Part of a small language model's weights.
Architecture: RMSNorm before each block, rotary positions, no biases in attention or MLP, untied embeddings, normalized queries and keys.
Each number is 128 + 32 x the weight over its row's rms, rounded and kept within 0 to 255. Layers, rows and columns count from 0. The size above them is the row's rms in percent of the matrix's.

# layer 6 attention value, 128x256, rms 0.182, rows 86-120, columns 128-191
size [104 100 102 100 100  96 105 102  97  99 105 104 105  97 103 103  96  95 102 103  95  94  92 104 101  99 105  97  99 100 100 102 107 101 101]
[[ 99  75 178 145 100 167 141 131 131 152  96 107  87 142 153  74 106  89  74 119 138 146 168 162 124 153 122 154  87 118 132 135 121 159 158 169 125 151 109 127 162 140 124 222 101 106 150  87 109 123 160 133 104 160  90 193 182  94 148 119 150 164 107 113]
 [ 97 145 114 170  90 143 176  40 163 105 154 142 168  87 111 175 119 119 145  92 166 174 183 191 107 126 130 146  98 170 103 169 182 128  85 105 173 146  94 147 145 174  88 112 129 162 136 124 198 107 138 147 104 194 153 152 160 163 141 130 156 156 106  85]
 [127  55  99  74 150 132 117 157 100 178 107 119 182 166 110 157 167 157 101 106 131 105 105 134 177 101 136 175 121 125 149 128 157 104 128  93 139 123 186 139 160 104  88 107 129 183 130 165  89 172 134 125 134  64 111 123  98 170  76  95 126 213 112 185]
 [112 110 147 116 104  88 153 139 145 116  46 105 126 150 128 111 129 151  49  91 182 121 189 143 100 155 103 114  86  77  92 154 153 143  77 126 131 147 121  98 117 113 170  93 119 156 155 116 138 138 149 210  52 156  92 156 145  86 115  81 115 161 112 144]
 [ 83  95 153 127 133 121  94 104 114 112  63  64 161 131 153 117 164 138 162 133 119 157 117 138 141  86 132 146 114 175 112 161 154 201 111  96  96 149 147 152 118 148 165 140 164 157 127  55 167 113 228 157 143 123 168 125 128  93 133 167 111 112 161 133]
 [133 103 111 147  77 148 151 139  95 159 132 113  82 202 136 102  79 141 175 108 146 143 104 171 148 133 207 127 129 143 122 144 143 120 104 112 122 128 110 162 140 137 105 147 150 165 112  88 104 184 117 112 115 161 183 144 132 102 156 151 188 157 179 140]
 [152 119 139 115 154  58  51  98 153 156 123 129 106 115 207  86 133 193 128 136 118 153  93 114 141 206  88  90 169 146 134  57 128  80 157 162 111 176 151 119 133 193 123 175 124 120 144 129 140 162 135 139 173 113 178  98 110 155 171 157 138 110  98 125]
 [152 164 124 108 116 150 104  55 110 145 165 176  84 139 168 137 115  30 152 171 160 133 124  78 106 104  89 124 131  98  58 124 203 136 169 169 140 243  98 101  96 139 118 234 114 144 114 115 131 155  99 222  45 143  77  95 133 119 144 151  93 124 155 142]
 [106 143 170 111 131 116 153 163 176  84 157 145  79 130 122 148 151 107 130 149 125 215 102  99 164 104 198 135 165 132 140 159  68 155  86 102 117 157  86  94 155 116 128 122 169 111  98 113 133 118 123 116 107 115  86 121  99 144 167 155 141 132 181 162]
 [140 123 124 194 146  97 178  83 117 141 189 124 109  91 104 155 162 117  96 168  87 194 136 143 138 117 101 136 137 119  97 108 130 124 121 156  86 170 176 135 123 122 152  89 134 135 151  87 102  81 181 115 168 107  94 164 169 146  93  81 116  60 154 133]
 [116  70 159 124 173  79 121 145 124 130 113 152 147 109  94 113 117 158 114 166 158 102 109 125 153 197 123  81 108 121 113 146 120 136 145 143 163 143 164 138 141 123 126 125 125 110 149 115 167 143 103 121 154 138 149  71  79 130 105 114  90 173  88  97]
 [165 148 194  64  71 168 113 162 152 121 109  99  57 168 104  99 126 153  98 169 160 191  98 146 175 116 153  70 107 130 154 185 144 145 128 100 169 191 143 126 124 118 151  90 127 126 159 134 121 130 165 207 165 142 103 107 134 120 181 183 130  81 145 196]
 [103  93 103  75 143 126 104 155 119 136 102 101 119  95  36 112 128  73 114 182 122 116 130 145 149 112 128  92 103  71 164 155 178 104 127 133 145 123 151 131 130 193  99 140 138 193 138 113 143 115 105 125 131  96  91 139 169 155 116 118 155 110 166 103]
 [118 114 146 120  75  93 104 235 172 107 152 199 132 130 134 142  81 140  88 182 172 135 127 135 116 124  94 137 125  75 104 120 147 121 160  89  79 150 134  95 137 131 126  67 127  17 141 133 182  97  85 121 129 211 172 133 148 197 118 140 185 130 129  95]
 [120 114 160 183  69 158 105 180 141 164  73 114  80 118 139 148 116  86 164  89 171  59 117 156 100 121 156 143 211 100 148 171 115 127 147  89 120 130 112 113 124 116 120 148 138 102 102 125  97 128  99 152 122 149 162 113 100 126 149 135 118 111 180 115]
 [103  80 118 142  91 160 126 157 201 176 171 128 150 125 149  68 119 219 207 144 123 139 165 124 132 133 172 171 134 147 126 186 110 130 114 123 154  58 118 137 202 110  16 123 120 106 126 115  71 133 109 121 172 116 102 132 140  77 108 169 117 164 108 136]
 [ 93 144 148 101 143 103 134 107 109 127 150 133  85 126 146 147 132 107 161 220 144  83 142 103 143 167 175  58 149 108 105 107 191  80  59 154  89  90 103 111 147 100 134 122 161 108  67 109 108  99 110 153 154 185 159 135 122  77 124 139 110 175 122  96]
 [147 151 128  90 137 125 116 107 119  87  87 161 104  93 155 159 128  98 118 128 102 126  81 143 117 148 103 107 192 163 149 135  90 166  79 178 152  75 143  97 186 151 136  63 192 148  77 110 144 102 149 122 111 128  91  70 156 131  91 165 185 136 135  66]
 [ 81  69 109  90 103 109 116 130 114 114 125 170 117 138 176 139 125 119 177 121 118  60 129 149 100 106 117 118 159 112 121 161 141 153 146 150  63 166 139 100  91 127 153 168 144 154 120 160  82 166 141 135 126 140 139 157 150 111 117  83 170 119 123 128]
 [126 148 110 153  87 160 114 117 149  80 140 105 163  94 109  72 133  69 175 118 154 115 159 160 140 107 172 122 178 185 159 117 100 158 161 153 167 172  83 171 103 142 114 153 170 152 146  88 105 141 120  68 168  64 135 125  94 157 209 182 115 232 173  82]
 [146 125 133  65  88 130 186 114 131 177 177 134 101 156 137 114 190 119 111  81  82  63 149 112 145 112 158 122  90 124 124 111 187 139 164 139 133 124 141 120 147 186  99 137 150 105 124 123 176 158  82 106 125 145 215 136 139 151 157 138  98 155 125  97]
 [148 165 111 121 141 109 153 170  99 150 140 161 106  94 108 142 196 108 140  97 112 120  86 126 127  82 115  88 125 124 111 143 197 158 144 104 131  72 168  79 141 142 138 163 187 134 134 155 155 170  51 130 147 170  95 216 176 164 162 118 119 107 101 126]
 [168  91  99  83 155 133 151 141  98 173 110  77  69 133 142  99 148 132  98 117  94 133  63 125 102 168 111 125 106 178 113 137 177 125 119  56 126 151 118 138 176 160 154 121 120 142 181 114  67 144  93 150 115 134 153 149 140 120  88 204 140 123  90 198]
 [115  66 149 133  68 135 108 135  91 128  90 119 150 162 144 134 155 103  93 130  71 117 134  53 208 130 116 134  68 125 131 167 150  73 143 144 137 135 188 164 109 133  77 127 116 131 151  75 153  89 132 145 106 154  77 116 114 126 189 118 149 162 148 113]
 [154 150 161 145 182 162 142 154 144 129 108  90 114 132 151 110 147  46  89 149 193 186 205 136 110 111 150 122 135 168  97 148 114 134 134 146 169 140 164 156 117 164 170  91 150 144 115 130 143 151 101  98 172 122 161 122 132 122 127 117 114 159 152 159]
 [129 183 104 118 122 110 145 122 156  76 146 108 140 140 122 123 135  79 134 118 140 166 188 166 163  52  93 154 144 171 109 164 150 113 117 130 114 119 108 150  97 144 192 144 111 145 184 104 125  94 134 134 127 183  96 105 169 133 165 158 138 110 146 132]
 [159 128 104  84  74 168  47 171 115 135  76 154 131 108 148 112 131 129  97 146 124  96 103 175 106 132 174 118  88 132  80 178 170 114 128  64 108 144 125 104 139 149 148 133 192 119 205 101 117 129 141 160  28 112  79  88 156 144 135 100  91 124  82 128]
 [110 157 165 137  76 167  85 118 110 121 129 128 139 140  71 122 122 168 168 140 104 143 165 107 139 144 107 171 130  98 154 141  91 120  60 125 127 112 138  90 130 128  86 179 157  53 111 104 113 114  89 161  98 152  94 149 121 184 109 137 171  62 124 170]
 [184 114 149 158 152 123 169 172 146  45 131 119 107  83 185 114 153 147 118 138 112 126 173 161 177  72  86 118 170 111 127 155 148 135 148 129  88 123 116 138 108 142 112 170  95 148 106 154 153 126 145 234 107 137 155 101 139 200 106 147  89 100 144 101]
 [173 203  97 129  94 116 117 146 127 111 137 101  72 129 146 134 132  80 149 123 112 158 125 145 105  88 123 138 115 135 192 135 100 108 131 125 167 132 124 190 119  75 129 124 100 222 174 151  88 131 123 141 173 156 166 161 139 154  48 107 152 114 159 183]
 [151 111 126  80 115 134 127 110 155  97  75  97  99  41 163 153  37 167  97 103 145 129  55 162 106 146  93 120  92 163  98 145 142 113 171 129 190 109 128 157 142  88 152 131 122 138 116 160 105 178 100 114  66 125 142  86 129  84  82 115 149 129 150 106]
 [120 104 129 119 112 154 152  96 118 135 157 125 140 115 109  99 134 148 159 159  43 137 137 113 159 113 115 168 165  92 185 122 182 146 115 127 103 176 142 106 203 149  85  73  71 113 113  98 127 112 153 110 119  66  81 127  99 120 123  76  99 131  95  55]
 [134 140 119  95 144 134 117 100 143 105 167 116 120 201 136 160 128 144 101 112 166 155 191 123 144 171 114 124 116 127 154 154 199  45 134 104 128 119  92 140  49 137 134 143 143  85 116 101 124 140 124  66 113  95 120 163 150 140 142 136 127 135  82 108]
 [152 145 105 109 170 163 131 115 130 138  76  69  97 188 114 111 152  69  57 125 119  90 116 111  96 175 106 145 142 133 151 118 123  95 133 174 151 202 122 133 158 127  97 117 107 112 172  95 104  92  96 114  98 128 173 118 158 160 118 110 101 154 111 113]
 [ 83 120 141 108 150  86 144 128 166 151  74 118 177 130 112 118 165 155 118  77 143 107 128  98 110 128 133  96 129  96 177  67  93 164 145 122 149  97 125  77 158  94 157 127 121  66  80 168 111 142 113 152 122 113 125 110  52 103  71  48 149 150 115 105]]
# layer 6 attention output (transposed), 256x256, rms 0.182, rows 86-120,214-248, columns 128-191
size [104 101 111 104 101 102 104 101 105 103 103 113 104  98 111 119 107  97 101 102  95  96  90  99 108 101 101 100 101 103  95 104 110  99 107  99 107  96  97  99  88  99  99  98 103 104  91  97 100  92  91  97  97  96  98  90  96  97  96  93 100 109  93  96  93 101  95 100 101 103]
[[112  31 154  92 118 112 156  89 174 137 137 142 117 150 111 137  96 145 114 125 104 125 138 106 133  90  98 102  89 164  86 108 134 130 124 170 196 159 101 173  93 128 163 159 166 158 153 112  90 172  99 148 111 130 111  96  94 136 130 129 135 106 114 152]
 [128 116 120 112 123 116 177  79  88  95 182  68 127  77 128 134  58  76 118 169  94 167 204 123 108  75 164 200  97 101  63 137  97 157 117  94  94 179 113 158 138 120 171 163 105 154 101 106  42 139 137  88 136 162 163 106 150 177 138 164 122 115 147  86]
 [153 140 148 153 168 127  93 213 128 152 104 116 124 170 105 155 134 105  60  95 142  94 110 154 158 164 160 143 129 129  99 140 183 159  75 123 149 117 124 144 141 121  92 170 150 151 186 108 240 118 169 162  62 136  84 133 105 159 144 152  36  72 111 160]
 [121 163 160 147 148 126 134 132  87 169 144  74 120  93 142 107 120 132 106 158 186  72 156 109  93 117  85 164 220 117  75 126  94 165 188 107 173 159 123 124 175 101  96 103 133 136 152 126  69 112 118 138 112  76 130 180  76 137 158 114  94 139 137 158]
 [145  88  94 122 133 138 124 203 155  96 159 126 150  69 125 120 148  69 143 101 118 138 135  97 109  94 153 111 145  70 141 132  95 140  97 123  69  78 171 148  86 102 120  66 123 151 157 167 133 117 150 120 128  96  85 107 112 160 117 120 120  97 110 121]
 [171 128 171  76  58 173  88 129 123 172 160 137 161 105 127 115 111 117 157 176  81 130 188 130 147  86  93 163 173 112 147  82 125  81 116 107 152 119 135 138  73 111 114 108  99 181 122  89 117  74 131 140 161 144  72 124 147  83 143  67 146  91 117  84]
 [105  86 139 198 169 145  78 130 112 100 127 194 115 137 127 104 151 115 137  55  97  80 145 109 124 150  88 102 164 177 103  95 121  89 163 105  99  54  80 132 150 111 121  94 107 112 156 192 101 143 141 143 144 110 134 186  69 105 111 111 155  95 133 142]
 [129 100 136 108  76 123 142 102 131 127  69 125 154 124 117 131 123 147 164  95 122  79 142 130  58 138 123 164  99 155 170 122  88 192 139 105 127 131 101  96 119 100 119 135  80 198 115 167  84 162  38 130 134 101 178 152  76 227 100 164 191 105 146 152]
 [171 164 185 141 128  94  46 125 114 102  93  86  94 147 145 107 102 166 144 100 100 172 148 113 117  97 129 107 108  95 191 141  42 110 110 212  71 118  94 106 145 127 154 131 130  80 133 141 169  99 129  82 159  48 151  81 177 105 147 121  61 122  94 139]
 [120 136 126  75 123  86 119 100 158 128 149 150 103 176 135 128 122 144 121 165 167 167  76 119 133  42 142 147  93 228 109 156  41  84  74 154  84 106 133 104 134 137  17  87 170 123 105  84 108 108 147 152 163 115  88  67 174 133 103 182  91  45 207 112]
 [116 160  75 157  88 124 100  94 114 145 141 113 174 187 184  59 132 176  41 127 163  89 153 125 149 122 138 153  77 119 144 138 108 124 177 138 114 193  97 141 169 104  87 144 158 118 131 168 104 114 144 136 124  97 100 113 163 108  93 113  85 192 145 161]
 [133 116 163 131 117 110 207 116 116 159 172 166 107 127 149 119 117 182 154 171 103  91 191 159 113  92 146 147 126  69 146 102  94  94 195 139 123 180  77 142 160  93 117  69  79 132 117 132 119 117 170 166 150  70  98 103 149 108 113 130  93 136 122 142]
 [ 76 124 111  42 136 121  88 155 175 158 123  87  85 149 183 151 155 113 154 111 199 159  82 143 129 148 117 146  59 164 102  88  82 158 122 154 133 130 105 143 174 172 118  89 135 154 130 113 176 150 116 136  92  71  47 126  86 185 127 123 131 156 180 185]
 [108 106  97 174  73  83  89 157 140 102 162 102  65 185 133 118  87 145 114 154 105 164 141 128  90 144  84 123 138  92  86 162 118 177  97 158 116  46 142 153 144 144  72 139 128  70 143 138  87 126 120 155 140  73 129 175 104 146 172 111 172 132  87 155]
 [150 149 117 145  79  77 115 152 132 196 126 128 113 163 120 138 130 120 126 133 171 124  98 114 147  21 109  92  83  64  79 123 168 121 127 125  85 164 158  91 123 172 135 120 130 104 138 123 201 172 118 211 115  84 223 214  78 147  88 109 129 154 116 166]
 [102 139 153 174 116 145 108  71 145 120  81  78 198 141  51 168 140 184 147 141 110 174 129  92 146 112 121 207 135  43 136 113 118  36  88 137 140  84 173 120  98 128 125 202  94 122  98 147 160 111 134 141 151 132  91 145 137  99 139 130 123 125 103 131]
 [126 136 160 120 186 162 105 135  53 139  80 175 121  89 123 159  95 109 137 125 132  87  93  97 123  89  92 121 110 119 163 155 129 168 107 186 162 152  96 187  80 104 143 126 120  61 161  73 145 135 110 104 168 136  70 167 141 193 125 102 104 115 170 106]
 [113 119 122 124  84 104 191 122  70 154 188 185  51 152 124 111 165 115 210 134 152 103 157 152 117 130 127 119 119 121 126 128 124 103 115  50 125 138 132 159 115 159 122 104  80 143 155 124 139 122 186 114 127 127 115 118 135 158 156 134 153 143 173  87]
 [130 130  85 111  68  86 141 181 134 101 151  95 153 181 102  93 133 103 111 135 128  84 144 115 116 168 182 169  80 108  97 132 103 117 131 188 160 121 152  82 187 106 118 156 123 164 176 115 112 169 195 166 141 128 164  69 126  91  91  97  84 169 163 111]
 [ 65 135 155 167 100 132 141 100 151 151  80 208  98 111 145 126 161 163  62 132  93 108 204 100  92 167 137 143 164 154 117 133  61 176 164  87 133 168  71  68 127 117 115 102  67  79 183 140 107 165 159 131 166 109 126 138 176 141 158 118  85 158 123  79]
 [187 123 131 119 139 112 147 100 106 175 159  99 127 209  99  91 155  89 134 105 179 150 131 156  98 115 115  81 185  98  94 112 167 171  89 146 139  95 142 136 103 134 185 192 143 137 155 139 170 158 130 133 176  96 200 103 117 109 161 108 152  96 103 132]
 [142  92 150  73 149 114  98 134 124 137  74  68 116 128  95  85  82  69 149 105  83 116  61 128 151 142 127 125 167 105 114 142  92 101  62  95 159 164  99 109 115 127 190 177 113 149  90 111 105 129 115 128 149 168 101  88 111 107  97 108 151 114 125 166]
 [167 152 143 137 173 158 118 166  77 124  59 147 110  99 112 176 115 131 114 161 112 140 157 114 121 133 146 108 157 101 142  30  94  93 130 202 152 177 106 156  51  99 164 142  64 148 131 144 123  98  77 154 130 142 168 115 116 175  74 120  91 141 159 135]
 [134  42 103 132  82  91 146  86 107 174 116 108 107  92 121 139 114 140 125 115 179 108 145 209  61 103 134 111 154 147 151 125  88 113 127  72 134 122 142 159 131 132 154 126  29 125 109 149 117 123  89 149 110 155  86  57 116 137 130 150 154 140 164 121]
 [ 74 119 164 108 180 133 144 142 130 143 116  47 114 133 180 144 111 127  92 132 139  98 122 118 140  89 129 142 112 116 208 149 107 105  74  80 110 118 119  81 105 122 184 117  49  88 159 187 198 196  89 120 128 113 210  96 151 131 133 122 114  84 131 116]
 [120 162 127 157 202 149 129 140 154 147 129 114 175 105 162 117 146 148  96  93  99 160 112  98 131 131 118  96 131 101 189 209 155 153 172 137 150 142 101 175 131 154 105 161 118 148 130 143 120 111 126  71 123  47 197 111 112 155 128  85 109 140 176  82]
 [ 43 147 149 186 110 166 139 127 156 146 122 142 131 156 146 137 159  82 109  90 151 100  73 172 130 156 130 160 139 140  70 175 137 146  75  94 152 116 152 167 117 146 144 128 146 112 177 113 146 137 164 114 135 120 162 183 199 121 108 115 158 113  55 122]
 [148  75 126 153 171 121 170 144  83 158 117 135  64 115 119 121  85 138 157 149 149  98 122 127  99  77 115 141 116 129 113 136 121  68 166 167 105 117 146 126  97 169 185 115 140 126  92  53  92 136 126 157  60 104 127 144 138 134 132 141 155 160 108 182]
 [ 98 138 134 101 137 153 179 145  93 137 147 108  66 179 184 160  93 147 129 135 207 160 152 150 142 119 102 134 148 113 142 134 159 136 155 167 144 112 130  68 103  85 121 122 116 135  93 116  86 138 150 150 137 158 164  78 112 126 147 106 152  92 165 129]
 [105 210  99  61 139 166 107 145 139 107 128 125 151 117 151 155 138 165  74  89  88 131 161 157  86  97 133 143  46 153 181 159 148  94  80  82 133 123 158 108 143 135 159 111 107 146  49 166 109  80 122  89  58 144 116 149  87 136 130 167  96 117 155  87]
 [100 128 136 135  95  91 198 114 106 158  98 150 132 120 110 102 144 182 164 139  91 134 123 127  84  87 180  97 153 104  72 116 107  80 100  99 148 161  66 109 138 134 177 130 127 113 122 159 164 130 124  92 134 163 122  88  53 131 124 101  48 102  89 133]
 [128 161 101 131 120 148 158 138 113 109 184 100 182  82  79 127 162  95 119 128 137  76  62 161 142 150 126 120  81  98 152 152 173 124 140 165 166  87 157  79  91 116 117 153 131  90 133  87 124 166 130 108 188 147  84  82 177 130 178 105 104  70 132 133]
 [131 127  76 196 154 184 111 162 152 169 180 153  31 104 141 158 125 147 104 138 151 179 114 153 116 104 121 140 153 143 122 171 138 117 173 127 138 114 142 145  92 158 213  76 144 159 134  98  95 104 168 140  61 117 176  72 116 212 112 138 104 136 159 154]
 [125 112 162 111 144  96 139 144 164 170 165 169 113 149 156 147 108 116 100 116 157 158 126 151  82 142 119 117 124 124  70 167 122 132 146 169 168 132 189 141 114 133 111  86 137 140 139 171 170 115 146  71 149 162  84 100 170 138 117 111 108 144 157 127]
 [103 135 159  38 100  77 143 114  99  70 111 124  82 114 120 143  95 146 165  89 121 154  93 146 122 174 162 127  71  87 150 137 145  82  57 157 105 113  63  87 112 112 182 163 135  81 149  88 105 118  69 112  84 135 121 134 155 175 112 119 102 193  86 136]
 [116 144  89 147 128 125 134 164 111 128 125 107 119 102  92  59 160 114 171 138 157 135 122 117  95 158  82 182 131 104 128 156  69 114 100 112 142 106 128 132 113 147 125 173 115  90 121 131 167 128 163 164 154 163 147 201 167  32  79 135  99 161 107 169]
 [133 179 166 210 141 109 103 152 108 172 123 130 180 154  92 137  93 179 128 112 149 155  88 119 152 128 158 153 105  87 145 115 113 134 108 125 104 145 168  75 141 176  21 113 180 107 183 114 119  79 170 110  36 127 132 122 116 176 201 103  87  87 138 112]
 [155 122  98 124 153 122 162  59  96 134 123 128 111  99 116  78 129 143 166 145 146 117 129  84 109 107 143  88 151 114 123  84  43 151 121  69 102 154 141 187  61 134 139 123 143 151 126 139  75 109 154 128 142 152 156 127 132 137 163  68 153 131 136 124]
 [114 111 101 110 125 132 185 118 169  49  71 107  65 114  87 132 109 141 129 100 139 159 115 178  61 130 156  82  80 103  68 152  84  86  85 130 122 120 126 109 107 124 101 113  77 154 152 126 125 129 152 180 130 190 142  99 147 107  38 183 118 137 166 168]
 [100 112  99 196 127 142  87  94 163 113 127  98 103 134 170 116 146 154 199 145 160 155 139 115 139 179 124 171 126 198 142 106 147 121 190 171 132 205 147 103 121 155 124 205 157 159 120 167 171  98 177 143 124  97  83 126 156 133 149 114 109 212 100 138]
 [ 92 113 145 167 102  81 100 154  94 113 100 145  97 148 112  71 103 115 170  94 161 119 163 173 104 144 180 109 198 118 103 146 127 157  86  89 145 126 201 142 197  85 146  85 101  79 130  55 182 133 188 170 100 163 151 131 103 131 162 157 119  99 165 161]
 [184 211  96 142 122 132 128 116 118  95 114 139  89 100  74 127 161 151  72 191  92 144 165 150 118 191 121 130 218 119 153 126 102 104 209 126 113 149 156 107 118 129 103  80 148 204 169  58  88 141 142 113 179 126 175 157  96 121 220 149 141 104 141 126]
 [ 96  89 163 182 130 124 149 147  97  94 174 127 125 130 147 111 119 131  68 105 110 126 148  97 134 139 148 138 158 162 120 132 136 151 147 182 129 129 142 108 136 175 145 130 134  78 118  96 109 101 170 134  78 133  43 127 150  38 153 129  90 132 168 109]
 [122 121 107  70 126 112 194  92 164 130 110 192 152 100 128  97 226 116 112 150 162 170 127 114 137 159 137 123 150 151  73  84  91 176 135 112 126 172 182 111 105 128 125 128 122 112 160 125 107 158 126 130 142 185  99 196 125 138 128 144 180 101 163  88]
 [150  83  97 210 123 161 129  99 117 135 107  60 120  94 152 139 104 112 126 125  97 124  91 150 136 134 164 128 102  96 110 108  90 108 172 117 130 165 160 108  99  97 162 117 109 182 160 163 173 173 154 145  92  91 185 151 173 121  93 117 148 114  71 160]
 [150 124 111  89 204 104 115 160  94 153 120  86  94 138  97 161 170 159  67 128  79 153 101 156 123 163 115 121 140 153 129 165 170 146  98 111 150 116 157 140 109 111 142 134 154 138 158 151 155 152 147 100 129 125 124  94  95 184 118 108 164 166 176 111]
 [ 76 127 132 106 113 115 140 155 101 161 127 111 122  88  85 101  74  84 180 129 133 106 102 147 123 137 144 100 120 186 167 141 127 157  89  91 169 147 147  69  79 136 162  98 109 154 154 121 106 219 107 106 146  68 139 150  78 148 187 126 141 183  99 142]
 [124  94 147 191 127 142  92 110  90 123 115 147 170  89  95  99  97 101 110 142 103  99 134 189 164 183 136  35 166  94 171 133 169  88 127  67 120 132 204  76 117 108 160 155 120  94 120 177 112  93 130 124 141 157 165 135 125   0 194 124  96 166 140  98]
 [171 164 126 122 133  49  98 102 115 165  65 126 181  97 116 175  76  97 129 131 118 174 185 123 200  91  92  88 101 132 165  90 145  91 185 114 146 160 107 147 109 114 102  33 120 106 115  85 127 130 150 105 164 150 139 121 135 150 110 121 177  97 190 139]
 [114 158 157 182 158 177 162  83 182 113 132 133 116  71 152 126 119 164 153 143 151  88 124 107 137 149 171 123 216  75  83 161 145 121 131 159 166  78 106 109 140 129 101 158 155 104 145 145  72  88 179  91 132 132 141 129 131  91 129 192 133 130 153 133]
 [190 121 145  86 126 102 142 189  98 174 158 123  96 132 155 125 131 137 180 128 166 153 107 158  68 168 153 122 104 132 126 154 147 162 153 183 150  83  91 118 127 124 151 156 200 128 109 102 120 158  91 102 226 117 129  52 133 143 118 186 128 133 164 121]
 [160 137 133 128 120 119 102  73 149  60 103 155 146  84  67  75 114 121 113 169 131 127 192 123 136 166 204  87 167 144 153 100 138  65 182 173 112 113 137 122 154 185  49 155 124 128 147 175 128 140  98  97 150 167 206 111 149  81 118 166 144 175 127 138]
 [148 175 140  96 141 149  96 173 151 134 131 108 146 148 149 177 131 209 126 145 126  86  88  82 101 126 122 153 188 128 100 108  76 138  87 167 158 112 123  79 144 138 139  81 159  88 145 102 151 128 106  95 133  95  86  98 118  98 100 138 135 143 136 118]
 [ 89 112 120 168 140 132 123 107 113 165 115 181 133 114 131 151 142 115 142 153 170 169 172 149 113  99 129  91 136  98 180 134 119 128 169 141  94  94  86 121  82 178 183 161 150 134  98 113 116  97 120 128 140 152  72 115 134 104 179 152 169 151  75 153]
 [180 150  95 138 102 149 145 151 130 174 168 114  98 128 136 106 125 135 133 114 110 165  80 134 152  67 146 160 123  53 185 126 147 115 119 193 154 145 145 168 171 124 129 250  84 168 118 187  86 144 134 121 110 128 112  87  54 123 182 112 138 136 133 107]
 [124  58 126  88  93 114 124 148 131 201 141 122 133 107 125 126  53 132  79 184 171 109 130 191 133 103 125 160 108 149 155 126 169  95 114 140 164 148 119 154 147  90  82 122  95 144 121 122  47 116 126  99 155 160  98 147 113 134 168 153 127 150 162  79]
 [158 127 106 141 112 142 152 177 119 148 179 164  84 151 144 140 184 140 105 157  99  70 147 151  96 150 113 151  67 124 130 120 122 120 110 111 137 103 143 139 149 194 112 116 108 103 157 100 144 148 122 119 120 134 114 136 127 135 157 155 159 144 129 126]
 [ 91 133 134 156 114 190 149 122 160 203 164 120 163  81 142 166 181 144 196  92 154 136  87 107  58 122 118 117  80 116 152 142 142 133  83  48 158 138 113 130 229 156 139  61 114 159  93  87 173 121 163 116 122 109 129 117 112 116 129 170 122 131  95 102]
 [115 185 118 153 152  90 121 131 114 110 174 109 177 187 146 113 178  96 116 155  67 155 121  46 150 167  80 158 188 147 188 150 138 116 100 128 132 119 132 130 129 140 133 194 137 138 183 148 183 161 162 113 168 146 108 147 143  83 102 131  56  69 136 100]
 [155 102  77 130 138  94 149 155 136 136 118 125 115 139  95 150 114  70 109 113 118 159 109 105 130 140 150 151 135 135  58 103 140 165 225 196 161  68  52 147 151 135 108 103 186 166 164  97 107  88 117 112 117 103  38 127 118 203 128 177 137 164 154 152]
 [149 108 110 112 134 171 114 132 120  87 125 115 123 104 143 130  99  83 145 135 187 115 174 164 117 148  69 169 120 165  54  97 175 119  89  89  80 148 183  62 113 112 112 142  86 125 152 145 209 170 160 160 127 157  93 106 143 139 176 164 171 145  86 107]
 [154  92 160  87  88  96  98 144 118 142 105 178 158  26  92 136 118 148 138 154  99 153 141 112 123 110 102  58 143  56 167 150 126  86 187  90 114  51 115  85 158 113 142 112  92 151 135 162 161 120 115 128  95 137 114 154  60  56 197 188 172 127 149 104]
 [ 80 176 159 131 104 175 104 103 173 100 102  93 124 184 212 120 149 117 155 100 117 226 129 135 113 170 119 123 156 143 133 126 190 150  93 134 150 147 122 170 146  80 122 133 102 154 111 147 108  86  99  97 179 151  89 118 117 112 156 132 131 165 136  67]
 [167 155  76 123 164 157 146 157 154 186 160 109 153  89 131 157 153 145 133 130 132 107 136  82 115 183 160 168 132 173 184 129  63 107 178  88 146 112 143 140 129 162  91 202 189 171 101 146 120 108 144 103  71 157 132 128 161 161 125 133 167 152 109  95]
 [165 135 103 100 139 108 150 161 118 158 141 100 105 103 115 130 111  47 178 152 138  54 170 116 126 117  64 105 107 111  91 113 163  50 183 161 118 101 149 121 145  86 158  55 109 122  95 163 132 126 139 193 123 159 208 150 132  99 156 165 161 140  88 156]
 [166 161 175 134 151 160  52 131 138 159 120 148 107  67 142 143 106 137  61  79 130 130 113  94 127 131  85 160 130 155 166 103 147 136 163 176 192 141  81  76 156 127 161 104 145 132 107 118  77 143 128 130 115  82 152 136  76 157 130  92 146 153 126 152]
 [128 154 148  91 175 143  64 115 126 158  99 111 130 141  84 145  95 113 140 168 108 152 107 110 148 161 141 144 137 113 121  82 166 126  83  84 153 171  54 173 183 148 128 122  99 145 120 106 168  85 137 123 123 173 138 157 143 149 175 132 105 152 112 107]
 [149 125 105  55 106 120 170  61  84 131 137 142 115 156  92  99 154 116 117 155 111 140  59 144 109 141 140 155 109 102 115  58  97 170 108 154 107 118 133 142  70  75 118 163 120 127 154  54 177 199 131 107 141  98  87  95 145  67 115 157  92 105 115 156]
 [110 168 138 104 196 143 161 123 169 129  25  97 130 105 117 135 130 111  90  87 169 161 146  59 161 121 124 202 156 145 136 125  44  71  68 125 101 151 114 106 138 125 114 166  96 115 155  95  66 107 153 159 113 137 180 108 151  96 125 115  99  99 113  99]
 [118 125 105 121 154 149 108  93 138 158 159 182 166 159 102  92 157 146 101 145 131 166  95  68  97  88  78 112 125 199 122 144  92 128 167 133 142 155 174  88 160 127 121  51 158 137 132 137 160 111 170 116 108 107 119 126 114 143 108  91 138 147 124 134]]